config.toml
num_hidden_layers = 16
hidden_size = 224
num_attention_heads = 4
num_key_value_heads = 4
head_dim = 64
intermediate_size = 576
vocab_size = 2048
hidden_act = "swiglu"
norm = "rmsnorm"
norm_place = "pre"
norm_eps = 1e-05
positions = "rope"
rope_theta = 10000.0
rope_fraction = 1.0
qk_norm = true
attn_scale = 0.125
bias = "none"
tie_word_embeddings = false
parallel_block = false
init = "orth"
init_std_qkv = 0.0777
init_std_o = 0.0128
init_std_up = 0.0777
init_std_down = 0.00856
optimizer = "muon_variant"
learning_rate = 0.00577
lr_mult_o = 2.0
beta1 = 0.93
lr_head = 0.00455
max_grad_norm = 1.0
warmup_steps = 0
schedule = "wsd"
decay_fraction = 0.931
decay_shape = "linear"
final_lr_fraction = 0.1
batch_tokens = [32768, 65536, 98304]
max_seq_len = 512
doc_mask = true
train_tokens = 423200000
max_steps = 7087
dataset = "wikipedia_en"
Each number is 50 + 10 x the weight over its row's rms, rounded and kept within 0 to 99. Layers, rows and columns count from 0. The size before them is the row's rms in percent of the matrix's.

# layer 6 MLP down, 224x576, rms 0.0418, rows 200-223, columns 512-543
099:27 57 44 47 58 45 58 48 54 50 48 50 40 38 48 42 44 51 63 35 36 58 51 41 41 41 57 54 42 41 57 39
097:80 53 66 60 34 63 39 51 51 50 41 45 60 54 57 35 49 56 64 61 45 47 36 38 47 36 60 56 58 54 34 41
096:59 33 51 47 70 52 59 63 53 65 51 40 30 35 61 54 49 60 55 63 63 44 56 41 70 55 40 52 48 46 41 63
099:44 46 47 42 50 44 49 61 56 36 54 61 47 49 54 54 60 63 42 45 28 52 54 56 61 43 50 57 66 30 45 51
104:50 41 52 44 35 50 60 41 50 50 42 47 44 64 56 45 55 55 55 69 33 57 47 70 57 46 49 50 48 56 57 30
101:45 59 61 38 62 53 53 45 51 55 77 66 55 38 50 49 39 64 59 73 47 45 53 61 59 48 34 56 53 42 62 54
101:23 46 65 62 43 57 49 49 63 48 37 63 41 56 36 40 44 64 52 54 58 41 50 44 61 42 42 59 65 72 40 54
099:49 37 51 59 43 39 49 50 57 42 55 57 58 45 35 41 27 42 53 54 46 51 52 57 42 59 53 66 64 52 44 48
100:49 67 40 58 44 52 50 31 57 69 52 34 59 43 56 48 70 40 41 35 39 39 34 64 60 51 65 50 50 38 41 61
099:38 42 45 46 64 54 65 56 46 54 74 60 44 46 83 25 55 54 53 59 43 46 51 64 26 53 62 30 33 40 47 57
096:46 54 43 38 60 61 44 40 59 58 51 59 46 33 48 67 55 62 38 51 45 41 59 41 45 47 49 52 63 40 53 48
099:42 59 54 49 49 51 52 50 27 38 50 58 29 49 43 52 58 45 51 62 53 36 43 38 55 30 50 48 57 55 57 52
098:52 38 53 40 46 43 49 65 52 31 52 49 47 48 36 39 66 49 47 40 49 54 42 52 50 39 57 56 42 34 37 35
097:61 42 50 25 48 64 49 19 70 41 31 50 40 38 57 55 56 37 59 59 58 51 44 46 38 42 59 35 58 52 70 40
101:63 47 59 57 52 50 31 56 56 34 52 50 44 50 49 42 53 60 53 37 61 51 46 32 62 33 41 44 45 41 60 49
098:65 67 51 65 48 55 56 46 43 42 45 62 52 47 52 49 58 37 42 47 48 42 59 49 40 37 45 36 33 60 69 35
094:39 58 51 59 55 45 42 77 51 47 73 47 41 48 52 66 63 44 48 60 52 42 50 37 57 59 41 50 44 25 34 60
100:59 32 43 55 49 56 57 50 54 42 63 41 53 35 64 36 41 53 53 44 47 60 49 57 49 60 54 55 29 50 51 54
095:34 50 47 59 42 54 38 52 51 57 51 42 50 57 51 57 57 55 43 49 41 46 32 39 40 58 53 68 78 58 37 58
100:57 63 59 54 47 66 60 49 54 34 38 53 47 33 58 43 50 53 36 23 59 50 56 42 46 54 49 47 48 47 57 44
095:51 42 50 41 35 52 36 56 51 53 40 51 63 60 58 37 50 49 53 59 46 58 49 52 34 54 80 51 48 66 26 33
103:31 48 49 44 71 49 61 39 52 60 43 49 39 57 70 65 41 25 56 42 52 46 49 48 33 48 77 33 62 51 50 59
089:47 54 56 29 44 68 71 43 24 35 61 50 18 58 60 44 43 43 50 34 53 48 35 58 47 53 50 42 40 58 39 36
106:43 38 67 48 53 51 45 37 57 44 45 58 43 61 51 34 41 45 58 60 49 68 34 58 60 48 52 40 41 46 44 49